python train.py --n_layer=16 --d_model=256 --n_head=4 --n_kv_head=1 --head_dim=64 --d_mlp=704 --vocab_size=4096 --activation="geglu" --norm="rmsnorm" --norm_place="peri" --norm_eps=1e-05 --positions="rope" --rope_base=14100.0 --rope_fraction=1.0 --qk_norm=false --attn_scale=0.125 --bias="none" --tie_embeddings=true --parallel_block=false --extras=["capped logits"] --init="normal" --init_std_qkv=0.038 --init_std_o=0.00672 --init_std_up=0.038 --init_std_down=0.00405 --optimizer="muon_variant" --lr=0.0111 --lr_mult_o=3.0 --lr_mult_down=1.5 --beta1=0.9 --lr_head=0.0129 --warmup_steps=200 --schedule="wsd" --decay_fraction=0.593 --decay_shape="linear" --final_lr_fraction=0.0 --batch_tokens=131072 --seq_len=1024 --doc_mask=false --train_tokens=874500000 --steps=6672 --dataset="wikipedia_en"
Each number is 128 + 32 x the weight over its row's rms, rounded and kept within 0 to 255. Layers, rows and columns count from 0. The size above them is the row's rms in percent of the matrix's.

# layer 8 MLP down (transposed), 704x256, rms 0.118, rows 307-341, columns 128-191
size [101 101 102 112 112  94 100 106 103  96  97  98  99 104  94 115  96  95 106  97 101 107 105  95 103 101  97 104  98 103 109 102  94 104 106]
[[136 103  90 101 148 180 159 114 118 101 140  82  77 153 117 164 133  83 133 189 153  87 134 150 146 100  82  92 124 105 113 140 163 115  95 122  22  90 116 124 229 147 130 128 130 140  90 174 121 130 102 107  85 177 128 130 140 144 133 107 155 186 171 102]
 [120  63 146  96 104 133 118 151 172  73 111 175 135  95 109 110 139 111 106 147 162 164 124 107 132 200 147  68 109 129  87 125  84  38 142 104 207 169 174 118 125 148  94 122 126 172 118 138  71 128 114  83  98 144 107  31 160  70 134  86  81 107 115 146]
 [129 129 176 160 168  97 120 144 126 171 185 165 109 135 117 103 171 151 149 164  94 142  92  99 103 164  85 134 142 163  63 189 150  93 167  86 120 153 150 137 105  81  94 142  90  99 145  94 118 135 183 120 148 116  90 101 170 166 133  92 103 133  68 116]
 [ 97 183 102 125 177  64 122 107 139 104 115 134 121 143  83 143  65  64 124 187  92 126 128 163 159 156 137 162 126 118 137  76 121 113 117 156  99 146  84 167 167 103 100 110 146 128 141  90 191 158 180 122 121  66 180 119 139 182  82 121 139 101  83 149]
 [ 95  63  82 116 160  93 153 105 125  80  81 105  66 162 122 155 119 186 155  70 133 109 143 118 113 129 153 124 180 121  71 105  99  57 163 198 139 142  74 159 178 122  69 121 117 155 119 120 121 124 156 104  82  95 142  50 110 120  92 179 163 125 163 136]
 [ 87 105  92 149 163  95 145 117 173 135 124 137 142  89 103 145 130 151 111 143 117 169 126 131 159 138 152 134 110 154 201 114 100 107 158 150  94 123 184  44 139 119 192 104 132  86 147 127 131 155 144 164 136  94 107  67 156 111 118 130  91 173 163 103]
 [121 139 163 127 119 133 128 112 113 165 126 130 112 158 118 163  94 148  91 132 121 128 129  80  54 180 188 170  82 148 104 105 105 126 102 126  81  99 105 119  92 143 119 121 122  96 130 112  67  83 173 131 115 128 108  88 149  59 170  54 196 136 133 166]
 [127 160 120 161  99  90 177 128 110 108 128 142  75 166 134 114 158 176 166 141 123 145 140  83 128 107 120 111  61 197 111 148  97 107  97 161  98 114 120 104 126 123  73  64 156 132 114 154 137 149 127 122  89 128  89 163 121 168 150 143 143 151 135 142]
 [153 109 144 129 138  98 140  85  49  92 173 106  78 102 122 132 122  80 127  28 109  74  92  84 122 118  88 138  58 119 159 141 110 151 123 169 187 148 152 181 190 115 122 146 101 123 130 108 123 197 116 117 154  97 118 157  66  47 103 188 119 152 148  96]
 [ 49 117 178  91 107  81 108 183 118 103 172 141 138  75  86 154  71 141 104 124 141 157 141  88 151 130 128  84 169  99 109 173  96 126 114 155 168 165 138 153 118  89 134 123 157 119 120 121 121 122  93  83 130 102  90 130 113 129  97 112 191 160 160 205]
 [ 53 108 114 116  90  94 136 117 133 110 207 116 164 148 147  85  97 122  90 154 125 139 135 152  64 110 124 134 143 119  99 149 152  91 162 126 126 120 205 134 118 155  80 119  73 125 109 185 145 134 124 101  74 161 145 161 162 141 100 146 134 116 142 136]
 [ 87 131 141 126  93  59 106 115 148 147  93  69 174 129 152 122 133  79 123  95 123 189 116 185 132 111 133 124 105 184 131 114 188 159 124  90 153 100 132  94 148 184 207 104  94 110 113 149 141 156 114 134 172 115 109 142 108 151 139  95 120 133 122 139]
 [137 131 181 111 165 122 127 143 140 161  79 129 144 107 114  98  78 185 116 134  88 106 144 108 136 173 104 155 141 138  94  91  95 141  97  69 183 135 113  77 153 141  86 134 158 128 143 136  87 102 137  99 148 138 112  73 131 142 120 115 138 163 150  76]
 [111 126 147  97 113 129 139 113 117 188 192 146 120 128 178  81 122 155 147  61 132 137 100 105 112 122 141 146 155 134 103 145 135 171  84 122 157  89 129 140 178 178 176 191  77 120  51 127  74  80 104  75 130  94  89 127 111 108 106  82 134 153 114 148]
 [108 136 148  92 104 154 137  92 127 157  88  96 122 156 153 106 131 108 167 126 121 117 107 136 162  91 130 164 113 159  77 121 176  90 155  91 154  95 148 104 109 204 121  76 128 115 149 122 147 127 176  92 129 134 154 111 102 149  80 169  88 137  65 128]
 [142 104 170 136 110  71 126 108 128  86 104 101 130 155  92 157  96 129  74 142 117 155 135 173 101 149 130 105 124 115 182  98 155  76 120 169 114 154 114  41 118 165 133 142 172 177 122  68 117  78 139  95  96  66 190 141 156  75 124 166  87 174 225 119]
 [139 144  91 114 123  47 155  75 116  82 116 115 115 121 208 147 127  95  94 101  78  96 164 176  95 115 132 129  83  87 167 167 134 126 119 144 153  72 116 135 168 116  97 152  95 137 133  65 106 142 151  92 112 143  64 112 114 159 155 147 131 125 173  94]
 [141 152 151 136 129 114 150 119 121 115 130 130 210 117 105 125 147 141 167  88 133  46 154 128 124 122 157 126 170 102 134  99 149 149  99 108 130 132 140 107 187 152  76 125 123  98 136  59  51 132  94 120 139  95 131  93 138 136 134 214  96 109 167 140]
 [136 143 159 120 168  58 151 194 153 125 117 141 179 104 181 149 112 169 108 183  60 170 112 156 137 112 140 114 139 127 107  38  89 149 192 153 148 198 173 133 194 130 164 154 169 121 149 149 132 157 104 112 131 131 111  85 135 174 143 107 136 110 178  63]
 [ 67 186 157 117 131 119 133 143 138 112 123 146 173 118 115 151 146 164 105  92 125 143 102  71 141  97  55  41 170 100 101 138  67 171 174 102 142 164 113  96 192 140  96 175 171 129 123 141 147 156 133 103 102 139 111 109 121 134 106 148 122 151  85  72]
 [105  84 150 118 159 165 181  97 122 152  62 100 128 128  51  59 205 137 164 125 154 102  92 157  75 124 138 146 155 126 156 137 150 161  95 128 144 160 136 125  43 123 140 102 121 131 119 125 101 167 123 107  83 132 148 111 129 145 135 122 147 153 126 131]
 [113 159 113 120 135 123 102 137 104 135 125 177 120 145 120 134 195 153 151 179 132 166 105 123 165 117 149 171 152 120  97 185 112 135 163 111 108 146 143 146 146 128 147 111  87  96 106 125 114 151  92  86 131 151 178 134 150 146 170  84 141 129 106 105]
 [116 102 159 128 111 116  95 142 166 110 129 136 135 105 163 120  86  97  93 128 129 158  80 102 170 121 139 126 113 117 167 107 159 106 139 176 147  90 144 112 131 140 184 120  82  79 138 110 134  89 119 154 180 130 111 115 181 112 125 124 166 115  77 110]
 [125 134 144 171 131 130 147 134  91 154 162 105 151 187 113 121 134 161 126 113 109 127 113  75  96 106 118 119  95 225 116 135 156 117 160 108 149 170 131  63 189  90 158 137 107 203 130  90 123  93  88 139 121 112 149 105 133 125 149  96 165 125 184 130]
 [127 130 114 144  88 158 110 145 125 100 150 124  90 133 127 159 193 155 152 148 127 110  82 143 113 154 136  75 113 167 149 188 135  91 133 167  50 134  74 160 149 113 154 137 187 127 111  99 183  57 138 139 131 125  83  57 109 147 154 128 133 126 103 134]
 [144 124 108  54 156 169  99 146 145 179 122 137 155 153 128  83 160 150 137 116 145 153 153 113 156 142 114  71 123 150  90 159 169 127 130  93 148 138 162 157  97 193 193  90 102 142  76  76 101 121 148  95 114 116 148 135 168 108 141  91 127 113 150  78]
 [167 104 104 140 128  79 175 109  91 146 127 137 145 181 149 141 170 156 134 147 138 192  96 152  68 155 158 124 167 132  41  97 164 142 126 131 139 111  80  97 143 131 174 102 109 167 169 131 131  89 134 121 152 133 147 135 166 100 106  67 101 177 143 124]
 [150 112 150  55 100  90 129  84 142  99 124  95 173 140  96 118  67  79 150 112 129 130  66 133 153 110 108 108 123 126 122  70 173  96 138  60 199  85 196 133 125 106 157 143 108  91 121 159 157 158  66  92 137  89 185  98  96  56 149 122 158 175 137 114]
 [115 122 103 138 104  98 126 162 129 134 159 142  51 144 114 162  99 168 150 148  77 123  62 105 119  71 140 103  95 136  90 111  87 158 125 156 133  80 153 151 100  77 182 107 126 100 131 151 166 141 167 121 223  58  79 155 113 143 140 103 132 121 137 118]
 [153  88  98 121 111 123 117 131 118 105  93  76 102 146 137 147  77 140 162  90 146 129 116 104 126 113  90 111 144 171 115 107  99  94 138 140 213 117 111 112 135 136 122 149 106 136 195  99 102 100 100 127 138 107 123  89 110  93 138  48 102  95 128  78]
 [173 134 157 132 122 123 118 149 175 119 149 102 132 124 156 107 126 122 148 117 161  97 166 134 153  90 100 135 134 143 104 156 172 159 117 124 171 148 112 138  71 150  68 106 153  82 166 101 159 129 151  91 113 125 142  73 146  46 153 129  71  76 154 112]
 [100 159 162 147 114 105 121 125 143 143 105 121 186 153 130  98  86 163 126 178 141 121  89 141 148  99 153  96 115 132 104 144 126 176 188  89 181 163 117 193  71 141  29 137 107  98 179  64 135 111 149 155 134 135 100 161 122 155  89 111 122 181  94 130]
 [118 130 139 143  70  97 120 169 127  93 133 140 143  82  90 188 118  89 100 110 128 106 161 116 115 134 181 127 135 144 113 109 101 119 105 110  77 147 146 126 155 169 117 140 153  74 115  68 117 175 118 142 140  88 202  93 185  84 112 112  98 116 128  89]
 [148 138  89 140 101 133 172 168 105 165 150 110  85 117  95 140 144 115 169 163 155 124 123 165 176 131  85 131 147 210 168  97 145  97 106 147 114 118  78  79 180  60 114 107 121  94 176 173 114 101  74 117 185 143 146 127 191 155 151 137 109 162 114  98]
 [119 149 100  84 113 111  87 164 130 169 134 107 123 144 107 140 115 143 166 154 163 148 100 107 184 155  98 112 148 153 156 159 183  77 116  56 148 114 125  84 166 136 131 115  93 137 106 124 159  90 168 139 103 101  93 116  87  87 110 155  97 106 176 135]]
# layer 8 MLP gate, 704x256, rms 0.132, rows 308-342, columns 128-191
size [105 106 101 107 100  99 100 102  99  94  95  97 102 102 107 102 102 100  93 103 110 106  96 102 103 106 108  92 103 101 104  98 103 102 102]
[[174 152 105 128 144 144 137 101 125 182 125 152 156 161 120 149 121 201 141 152  93 150 111 139 138 136 137  96 115 160 137 152 160  58  94 147 132  80 206  92 137 167  77 122  90 187 106 105 147 132 157  82 195 125  80  82  57 143  85  88 124 112 125  97]
 [177 136  91 104 105 161 170 120 144 131  97  86 111 103 135 174 114 142 162 144 100 122 138 130 104 134 100 147  94 145 150  96  87 135 113 187 146 115 173 130  84 140  93 125 200 107 165 149 148 122 134  85  83 195 100 107 107  89  75 170 163 114 125 152]
 [ 80 114 157 160 159 145  74 120 133 108 152 142 122 115 109  90 121 115  73 102 148 191 129 127 144 132  77  94 105 141 119  92  84 111 153  79 124 127 153 122 112 167  61 181 114 111 118 152 127 153 136 158 165 133 164 107 126 126 131  84 131 106 142  78]
 [ 93 181 130 149  78 178  86  97  71  69  72 116 111 118 174 111 148 161 143 135 155 167 170 126 149 148 126 114 132 106 128 122 183 131  80 181 170  89  98 118 140 150 146 156 139 116 136 145 142  91  94 123 204 144 116 135  97 104 121 172 128 139  83  95]
 [181 149  64 130 209 122 148 159  95 113 165 144 126  97 123 168 139  78 114 146  83 106 103 144 123 163 108 115 120 156 149 100 103 183 123 123 161 185 148 110 141  97 139 150 131 158 124 143 187  93 114 107 160 133 114 147  90 117  93  95 198 159 111 143]
 [ 91 142  98 129 143 156 142  89 104 140 109 191 156  78  97 127 173 118 152 183  97 178 129  94 199 106 147 125 150 167 183 185 132  82 149 118 151  75 171 141  98 152 136 165 138 142 128 129 175 190 101  78 174 144 105 119  85 150 165 128  87 128 135 140]
 [175  94 110 139  88 136 218 111 132 237 146  85 175 136 148 131 120 130 114 125 138 154 128  39 149 142 178 132 135 125 113 187 139 127  95 134 140 162 149 127 124  98 104 119 131  90  97 131  34 154 124  72  99 136 117  90 130 158 171  80 119  89 116 103]
 [151 140 149 159 116 146 128 140 142 116 128 176 117 126 152 168  95 208 122 148 102 119 116 125 172 167 153 137 147 121 120 141 136  53 117 134  80 114 107 149 119 208  70 154 168  97 109 125 129 113 168 134 114  78  71 128 160 106 118 158 128 188 154 133]
 [118 169 155 123  47 111 170 134 108 151  76 142 128 153 142 149 188 119  98 122 110 129 107 179  94 131 112 112 151 147 149 124 159  74 117 131 112 130  98 133 153 152  97 158  88 148 129 125 107 109 169 138  43 115 137 147 110 107 161 149 164 123 144 170]
 [ 64  61  74 118 107 148 101 153 143 176 183 109 171 138  80  77 137 120 176 155 130 196 145 149  66 104  87 120 100 161 127  99 142 102 171 106 128 130 136 132 168 117 104 131  95 156 104 122 138 135 116 128  80 144 110 132 150 123 117 100 169 144 147 110]
 [131 180 146 186  98 145 126 102 140  80 115 120 140  95 153 161 109  73 115  97 120 191 118  95 133 108 135  77  77 133 135 161 164 121 118 157  90  98  81 138 102 100 107 129 140 110 188 146 164  81 163 173 129  94 105 139 137 173 140 109 160 127  72 148]
 [ 82 122  30 156 123 176 141 132 162  91 137 170 140 178 115  91 172 100  85 147 159 157 148 127 163 113 119 117  94  51 104 135 143 122  99 132  44 155 101 123  78 158 148  88 122 172 161 104 174 113 132 181 128  90 161 127 181  68 155  99 104  93 188 186]
 [148 132 180 121 121 168 144 108 145 160  86  99 122 121 110 129 172 148 126  81  99 126 145  94 100 100 174 139 174 141 156  99 121 151 119  93 124  90  45 169  82 189 175  64 141 132 159 129 103 175 126 120 140 111 137 113 199 149 163 161 101  99 175 135]
 [165  84 140  98 120 119 170  65  93 113  53 121 125 101 149  93 170  81 139  76 146 147 110 124 189  91 118 163 143 164  85 112 210 137 176 139 130 151 143 119 137 177 108 151 119 112 158  93 135 101 122 114 117 166 132 103 109 146 104 197 139 126 121 173]
 [136  84 144 118  99 164  96 133 102 151 155  90 121 174 172 110 107 194 175 184 129 135 125  98 136 126 107  87 146 137  43  52 121 142 193 173 153 114 140 120 147 150 188 159  93 121  94 162 113 146 132 132 132 138 134 179 100 141 206 139  71 147  51 126]
 [126 109 130  67 115 121  77 195 124 160 125 116 154 123 171 151 111 155  77 137 137 128 148 102 168 108 133 133 162 111 149 144 120 141 121 108 149 110 187 146 126 136 128  95 110 141 103 118 123 132 130 145  99 127 119  97  77 107 142 111 136 120 109  75]
 [110 140 115 141 175 178 111  84 166 146 122 118 147  57 118 120  88  99 174  89 119 133  95 122 115  89 176 124 131 141 175  99 114 141  84  59 143 118  84 125 186  69  70  89 138 107 166 138 119 191 131 126 135  70  87 104 196 111 109 171 112 138  95  90]
 [ 91 132 152 163 104 192 150  93 131  84 193  88 137 144 140 147 142 100  82 136 134 183 124  93  78 181 141 151 108 105 185 140  93 155 116 150 146 137 145 104 146 127 205 179 156 154 150 164 124 122 162 127 108 131 115 108 118  75 139 123 127 140 148 200]
 [113 142 161 177 107 152  40 125 170  99 128 138 118 156 152 109 151 119  55  96  93 116 135 124 132  78 130 139 126  76 187  89 133  80 164 148 123 122 177 180 103 154 159 112 142 184 124  86 145 118  87 204 177 119 137 119 130 114 151  79 129 140 168 126]
 [200 193 109 198 101  97  77 120 131 148 151 117 160 135 143 144  97 107 153 165 150  90 147 198 114 163 117 114 106 114 102  99 163 145 111 119 113 157 159 148 160 123 110 111  93 124  68 113 207 111 102  98 103 154 129 104  86  89 117 123 119  93 131 141]
 [142 101  97 136  99 169 119 119 135 123 117  95 125 119 160 121 170  74 161  84 184 143 146 153 103 181  88 152 186 123 142 104 160 120  84 125 174 148 160 155 132 111 120 124 137 140 157  94 107 196 153 101 151 104 121 133  22 107 109  82  84 123 148 182]
 [ 99 115 125 139 177 132 108 168 124  73 143 138 204 144 145  97 103  50 126 100 132 186 136 106 168  66  52 144 157 124  68  98 163 141 121 146 124  77 116 182 102 136 121 122 118 108 193  73 137 158 118 144 116  98 136 159  72  91 164 171 142 141 139 152]
 [120 148 123 124  98 115  99 184 146 182 101 119 175  79 134  94 138 206 126 101 140 115 109 153 147  91 128 206 139  81 141 108 133  95 113 138 110 176 174 149 132 140 103  93 130  81  74 117 182  64 134 152  94  78 151  95 124 147  90 106 114 134 130 168]
 [ 84 144 182 125 136 133 117 125 159 147 164 134 110 146 140 116 160 149  83 126 193  97 118 153 101 110 127  83 110 131 130 170 125  60 131 191  73 131 113 131 209 123 179 159  87  72 106 106 168 175 157 169 102 113  86  95 197  70 133 171 114 107  54 113]
 [ 88  97 147 130 157 191  98 101 143  98 159 137  32 125 104 186 129  68 121 113 123 156 129  92 167 110 171 161  55 140 103 141 133 106  64 134  90 170 129 107 118 101 140  97 103 119 184 110 148 133 178 176 156  91  48  91 108 112 150  97  94 104 189 168]
 [148 114 107 172 110 130 150  80 124 118  72  95 158 169  99 143 143  89 138 101 149 133 116 135 116 106 120 171 156  84  38 146  76  91  93 149 142  69 109 100 127  94 157  84 104 145 151  91  98 116 125 107 145 157 137 162 119 120 152 112  89 147 137 142]
 [119 130 137 142 117 129 130 105 171 118 190 146 118  43 159 159 143 142  79 125 139 103  97 151  69  87 153 120 136 145 147 208 103  62 123 109 169  98  96 159 161 106 140 125  79 151 122 108 173 166 183 123  52 138 184 136 121 192 138 142 120 171 136 119]
 [108  76  82 131 171 135  96 108 134  77 151 117 177 159 141 193 144 123 139 154 168 145 140 131 133 160  68 108 137 155 177 106 184  62 122 132  75 149 118 157 100 142 140  84  93 130 115 160  98 117 129 109  98 164  58 150 174  67 125 144 131 146 115 131]
 [135 123 166 161 102  88 123  90 142  91 129 101 124 217 127 112 102 163 118  52 186 126 171 124 210 174 133 103  93 140 169 156 118 135 121 121 160 173 116 157 103 142  81 114 137 153 112  88 148  84 153 113  80 174 168  80  96 168 160  85 117 131 152 108]
 [ 66 125 109 139 136 133  92 104 130 107 146 178 120 140 131 165  92 117  88 152  91 138 149 150  89 141  77 147 158  53  97  92 126  84 132  99  96 174 158 142 114 136 140 127 101 141 101 102 188  71 107 123 165 174 123 188 181  93 148 108 128 120  91 153]
 [202 115 128  98 120 156 161 113 124 146 128 113 111 194  88 158  78 164 135 149 158 125 102 128 180 149 103 174 135  83 123 109 192 115 156  80  97 117  83 104 108 161 177 149 122 164 142 148 143 122 138 145 155  97 140  86 135  51 149 147 142 101 161  94]
 [134 136 100  89 140 198 108 131 157 134 188 126  98 124 152 111 169 136 133 109 182 110 137 163 223  79  91  95 160 119 149  56 157 111 123  84 122 176 133 129 146 126 133  92 106 119  97 192 114  86 157 111 128 169  97 100 157 117 142 127 139  74 145  85]
 [152 110 163 131 114 140 125  62 175  89 137  95 173 130 100 118 134 116 166 193 153  95 115 134 121 122 107 141 175 132 143 110 113 109 164  97  80 155 101 117 173 149 131 115 151 115 172  41 143 138  72 129 161 128 113 140 118 157 158 149 194 144 113 134]
 [149  74 141 158 161 163  79 157 119 144 144 118 140  94 203 150 159 141 120  89  96 121 120 114 155 116 172  99 124 129 120 131 117  94 133 134  86 145 115 105 102 110 106 104  91 155 183 119 138 105 125  98 165  68 116 202 164  70 118 156 170 120  71 159]
 [140 150 109 142  98  63 133 126 107 137 133 143  83 103 135  90 118 103 106 109 109 122 160 140  87 100 144 110 122 120 130 131 117 152 140 134 166 134 108 145  74 130 111  40  88 124  96 155 156 160 105 101 133 117 113 168 161 107  89 136 155 130 192 119]]
# layer 8 MLP up, 704x256, rms 0.141, rows 308-342, columns 128-191
size [101 100 108 109  97 105 109 101  95  95  95  97 107  92 124 100  92 106  97 102 111 103  92 105 103 101 110  96 102 110 102  99 104 109  99]
[[104 123 138 138 139 159 125 118  94 161 106 116 145 122  61 157 146 108 202  73 136 142 141 104 112 132  86 152 143 151 135  81  80 168 116 116 100 182 124 148 110  78 114 156 192 121 109 100 121 165 149 108 143 195 121 124  89 188 101 162 119 103 100 164]
 [125  56 121 140  79 116 122 156 115  87 112  90 111 184 151 112  83 114  20 103 144  89 111 180 121 122 117 172 135 146 111 125 112 152 133 123 154 139 158 128  95 176 112 150 189 140 121 117  95 134 140 182 180 130 159 166  81 193  98 155 125 160 147 127]
 [109 156 141 161 125 192 140 106 105 134 135 115 229 139 161 120 113  77 100 109 118 125 141 125 135 106 129 145 117 130 137 143 154 182 171 136 130 140  90  80 123 104  74 132 176 148 183  94 130 129 153 143  80 119 120 180 132  75 108 102 143 159 109 157]
 [109 173 118 103 162 189 198  97 134  76 100  86 165 183 153  75  65  97 155 126 116  80  56 167 166 125 111 125 118  97 110 139 126 106 121 152  69 131 139 136 149 124 118 176 109 122 148 126  90 137  99  70  67 121  70 104 128 106 108 140 110 105 158 111]
 [103 127 134 131 117 127 119 149 106 101 165 168 168 114 143 158 174 123 142 114  48 114 164 150  41 149 141 142 118 104 148 135 125 133 104 166 163 127 173 136 114 138 136 167 103 161 138  79 117 105 130 133 178 128 113 138 146  95  90  96  89 148  41  86]
 [199 112 115 120 112 132 127 116  56  79 137 127 118 158 170  93 186 111 177 135 144 133 150 167  99 139 126 128 146 138 146  68 126 148 134 116 174 132 182 105 209  98  94 176 127 152 135 126 150 155 100 162 104 117 169 104 154 200 108 109 126  88  54  93]
 [161 163 131 137 149  78  83 164 157  81 132 179 122 180 124 116 110 144 139 123 119 110 149 177  95 114 113 138  64 115 158 189 178 158  63 146 101 146 102 137 107 193 168 190  86  98 110  90 118 173 123 127 156 186 158  79 147  86 136 203 168 138  59 149]
 [123 102 116  99 111  76 107 164 170 169 116  64 211  80 138 153 126 178 129 156  87 137 158 117  91 160 166 102 168 131  87 147 139 146 169 128 119 166  95 147 163 114 151 104 129 101  95 158 117 107 138 119 174  60 147 174  84 150 147 116 146 124  62 163]
 [162 127 109 141 108 182 120 130 126 168 136 110 120 104 134 151 116 190 130 176 134 146 129 148 105  97 141  94 130 104  91  95 137 121 142  96  20 142 114 109 165 175 143 146 143 105   5 160 123 168 155 132  58 120 174 135  88 114 104 189  94 121 126 153]
 [179 145  80  89 155 160 179 180  68 126  75 118  63 120 160 103 189 141 153 155 133 123  92 105 148  88 188 175 145 112  99  89  61 160 143 151 133 153 126  78  92  84 131 125 109 150 112 154 137 101 113 107 163 105 169 114  80 171 135 129 160 173  92 127]
 [136 145 110 119 194 119 109 102 171 122 164  79  87 136 123 146  56 154  61 123 164  82 167  54 173 162 142 124  59  67 144  98 107 100  81 193  76 141  88 165  97  21 131  93 159 155 134  61 110 151 125 139 123 116 115 104 106 182 113 115 123 120 135 137]
 [105 113 110 174  97  80 104  46 159  91 159 107 122 171  83 159  87 153  96 123 138 172  95 104  69 110 164 150  93 146 170  59 158  57 122  93 189 154 175 126 120 118  50 153  92 177 201  90 147 151  90 116 100 112 111 125 118 188 116 114  77 162 160 167]
 [180  35  71 123 145  63  96  89 125 146 119 112 194 134 140 124 102 117 130 142 129 124 160 147 100 127 151 146  63  96 139 149 168  94 147  98 148 139 103 128  91  89 167 106 174  86 166 119 115  91 117 145 130  54  89 120  96 105  74 127  88  99 100 126]
 [179  71 100 173 124 118 146 148 139 170 121 148 167 112 116 124 113 147 178 133  78 119 121 206  66 126 118  92  73 117 144 102 158 130 127 124 105 142 127 126 139 146 117 177 124 119 176 146 123 128  81  97 128 102 160 148 110 104  99 110 178 168 178 136]
 [ 85 149 142 154  74  87 152 144 153 140 165  48 195 182 115 115 104 142  81 143  83  85 171 170 112  95 127  64 109 101 142 191 126 142 208  87 105 116 140 174 118 125 139 138 171 142 114 113 138 105 188 125 157 123 122 151 112 127 122  87  76 129 168  95]
 [141 104 120 133 154 109 129  74  86  82  75 112 166 125 135 124 135 115 178  82 135 162 179 125 131 133  79  69 104 116 146  79  98 135 147 126  80 113 123 155 147 124 192 142 102 113 134 124 129 108 143 159  62 143 159 106  82  97 163 193 137  86 117 144]
 [110  98 106  62 165 176 139 133 181 107 102 120  88 108 134 122  96  95  87 138 176 135 128 167 168 109  80 128 132 156 111 143 136 172 142 133 167 145 150  94 163 156 153 156 104 137  93 129 138 101  57 111 137 124  59 141 150 135 124  79 168  94 177 157]
 [143 168  41  97 112 145 146 107 223 114 148 145 148 166 160 133 122  95 121 151 121  90  88 151 127 106  74 167 112 122  67 104 117 140  88 166 106 114 176 172 101 130 144 150 197  81 188 217 133 160 129 104 131 110 150  68 118 182 114 173 180 212 137 128]
 [171 118 139 130 128 106 178 155 176 116  84  62 172  82 101 160 147 160 199 202  67  95 163 130 124 125  98 122 135 161 158 107 179 129 155 149 103 166 181 148  74 161  93 112 124 102  87 146 129  88 162 145 119 101  93  78 174 112 113  60 159 107 119  81]
 [166 156 132 177 149 122 173 131 110  75  99  89 123  61 111  96  98 161 146 164  71 133 114 110 140 153 192  89 138 147 119 150 179 169 115 140 135 146 179 166 185 148 169 140 138 148 114 180 140 103 182 101 144 156 102  54  36 104 137 125  53 106  41 169]
 [129 113 133 105  99 114 135 129 136  54 146 125  92 101 186 120 136 145 112 126  79 133  94 114 152 125 131 112  69 142 123 126 138 108 102 168 115 121  97 105 153 116 137 167 137 209 126  45 149 103  72  58  91 131 134 130 132  95 109 138 107 134  83 105]
 [ 77 152 126 137 145 122 144  89 111 117 138 137 184 108 120  53 186 176 115 129  92  80 121  93 144 128 146 167 147 148 165 161 166  91 116 177 146 113 157 160 121 126 133 104 151 143 124 142 123 149 118 100 136 161 190 108  47 137 150 112 163 129  96 153]
 [143  98 147 138  91 156 153 132  94  85 115 184  95  85  58 158 119 141 150 169 175 130 136 129 171 162 149 162 136 105  85  97  96 145 109 109 107  93 108 194  76 116 126 113 174  93  93 123 106 155  71  77 140 104 140 138 162 115  96 156 121  79 117 138]
 [160 141  85  91 177 179 117 169 115 171 113 128 163 105 149  89  94 177 107 115 126 151 210  95 182 127 163 121 143 150 111 110 168 143 125 157 169 125 153  62  85 119  81 126  80  97  94 118 121 143 121 144 155 197 189  82  88 116  48 134 157 134  75  90]
 [138 112  87  92 132 160  99 184  81  76 138  92  76 145 109 137  49 109 132 105  62 101  85 129 143 141 111 104  90 128  97 104 113 161 141 150  44 145 162 147  73 122  83 156 143  90 126 119 133 122 146 122 125  86 129 144  74 132 138 134 127 212 127 110]
 [175 118 171 122 144 145 136 164 219 126  99 121  99 108 114 121 109 156 148  75 128 128 205  97 111 110 136  97 159 153 142  69  93 155 158 118 112 154 130  82 112 109 131 112 154 126 131 135 121 146 122 135 146 133 121 138  69 172 147 154  78 118  81 119]
 [132 103  94 155 156 125  99 137 140 139 119 132 165 109 133 101 151 146 137 148 140 130 158  84 191 132 136 124 128  48 136 109 108 130 130 148 108 143 187  98 132 133 100 104  62 122 153  94 114 144 193 113 143 125 151 141 160  70  38  55  88 108 133 147]
 [175 169 102 134 106 151 159  79 116 177 110 152  93 107 147  89  80 123 174 108 118 107 111 119 175 165 124 140 198 139 130  95 163 111 154 130 157 121  94 134 128 110 154 179  76 166  94 139  63  51 120 125 148 108 162 136 134 146 151 142  94 169 177 185]
 [156 164 146  81 145 116  97 170 140 156 101 115 133 107 192 137 139 151 134 135 133 111 112 172 105 116 160 129 181 127  80 146 143 138 137 111 160 136 125 151 112 146 115 135 152 177 121 182 132 114 108 129 114 174 109 124 144 138 163  81 137 135 152 120]
 [113 136 138 118 118 107 180 170 135 142 126 105 119 139 112 126 138 109 156 114 230 172 119 154 162 104 134 153 145  85 107  97  95 170 154 118 106 179 145  71  84 137 140  83 120 138 103 111 166  82 120 150 132 135 115  69 140 184 150 134 143 111 167 129]
 [172 126 121 112  88  65 144 164  92 198 156 168 151 202 106  85 144  89 118 177 109 209  78 117 114 150 113 156 131 135 107 151 144 138 116 108  96  93  59 154 143 191  63 119 146 142 135 105 109 165 114 155  77 108 144 120 122 104 110 127 169 117 106 101]
 [168 135 123 122 115 131 134 103 164 109 113 139 108 151  47 158 114  87 129 147  67 153 145 170  50 169 110 186  70 184 145 157 121 169 131 124 165  88  90 134 109 118 145 151 158 168 149 130 140 129 154 156 136 182 159  87 128 102 138 112 153 119 122 114]
 [168  98 156 137 127 140 124 111 157 112 119 174 184  77 126 148 161  65 133 106 147 175 118 168 127  99  79 114 151 180  45 182 144 152 119 183 119  99 132 123 135 148 116 125 102 119 119  66 116 109  82 133 135 192 158 149 127 139 118 127 154 148 106 153]
 [138 149 125  71 178 100 111 122 112 123  89 204 118 145 188 118  52 103 124 173 104 100 158 137 133 130  43  66 132  99 128 169 129  70  62 125 101  76 106 164 135 186 124  40 173  59 117 122 157 128 207 117 107 140 105 133 115 120 103 149 153 135  87 150]
 [120 143 137 109 134 122 116  93 183 101 158 122 152  91  52 147 120  84 141 122 117 124 124 116 185  99  96 134 154  90  80  85  92 106 168 101 139  92 124 227 109 163 127  22 129 194 189 176  89  98 106 187 137 203  80 197 104 128 152 133 197 165 113 193]]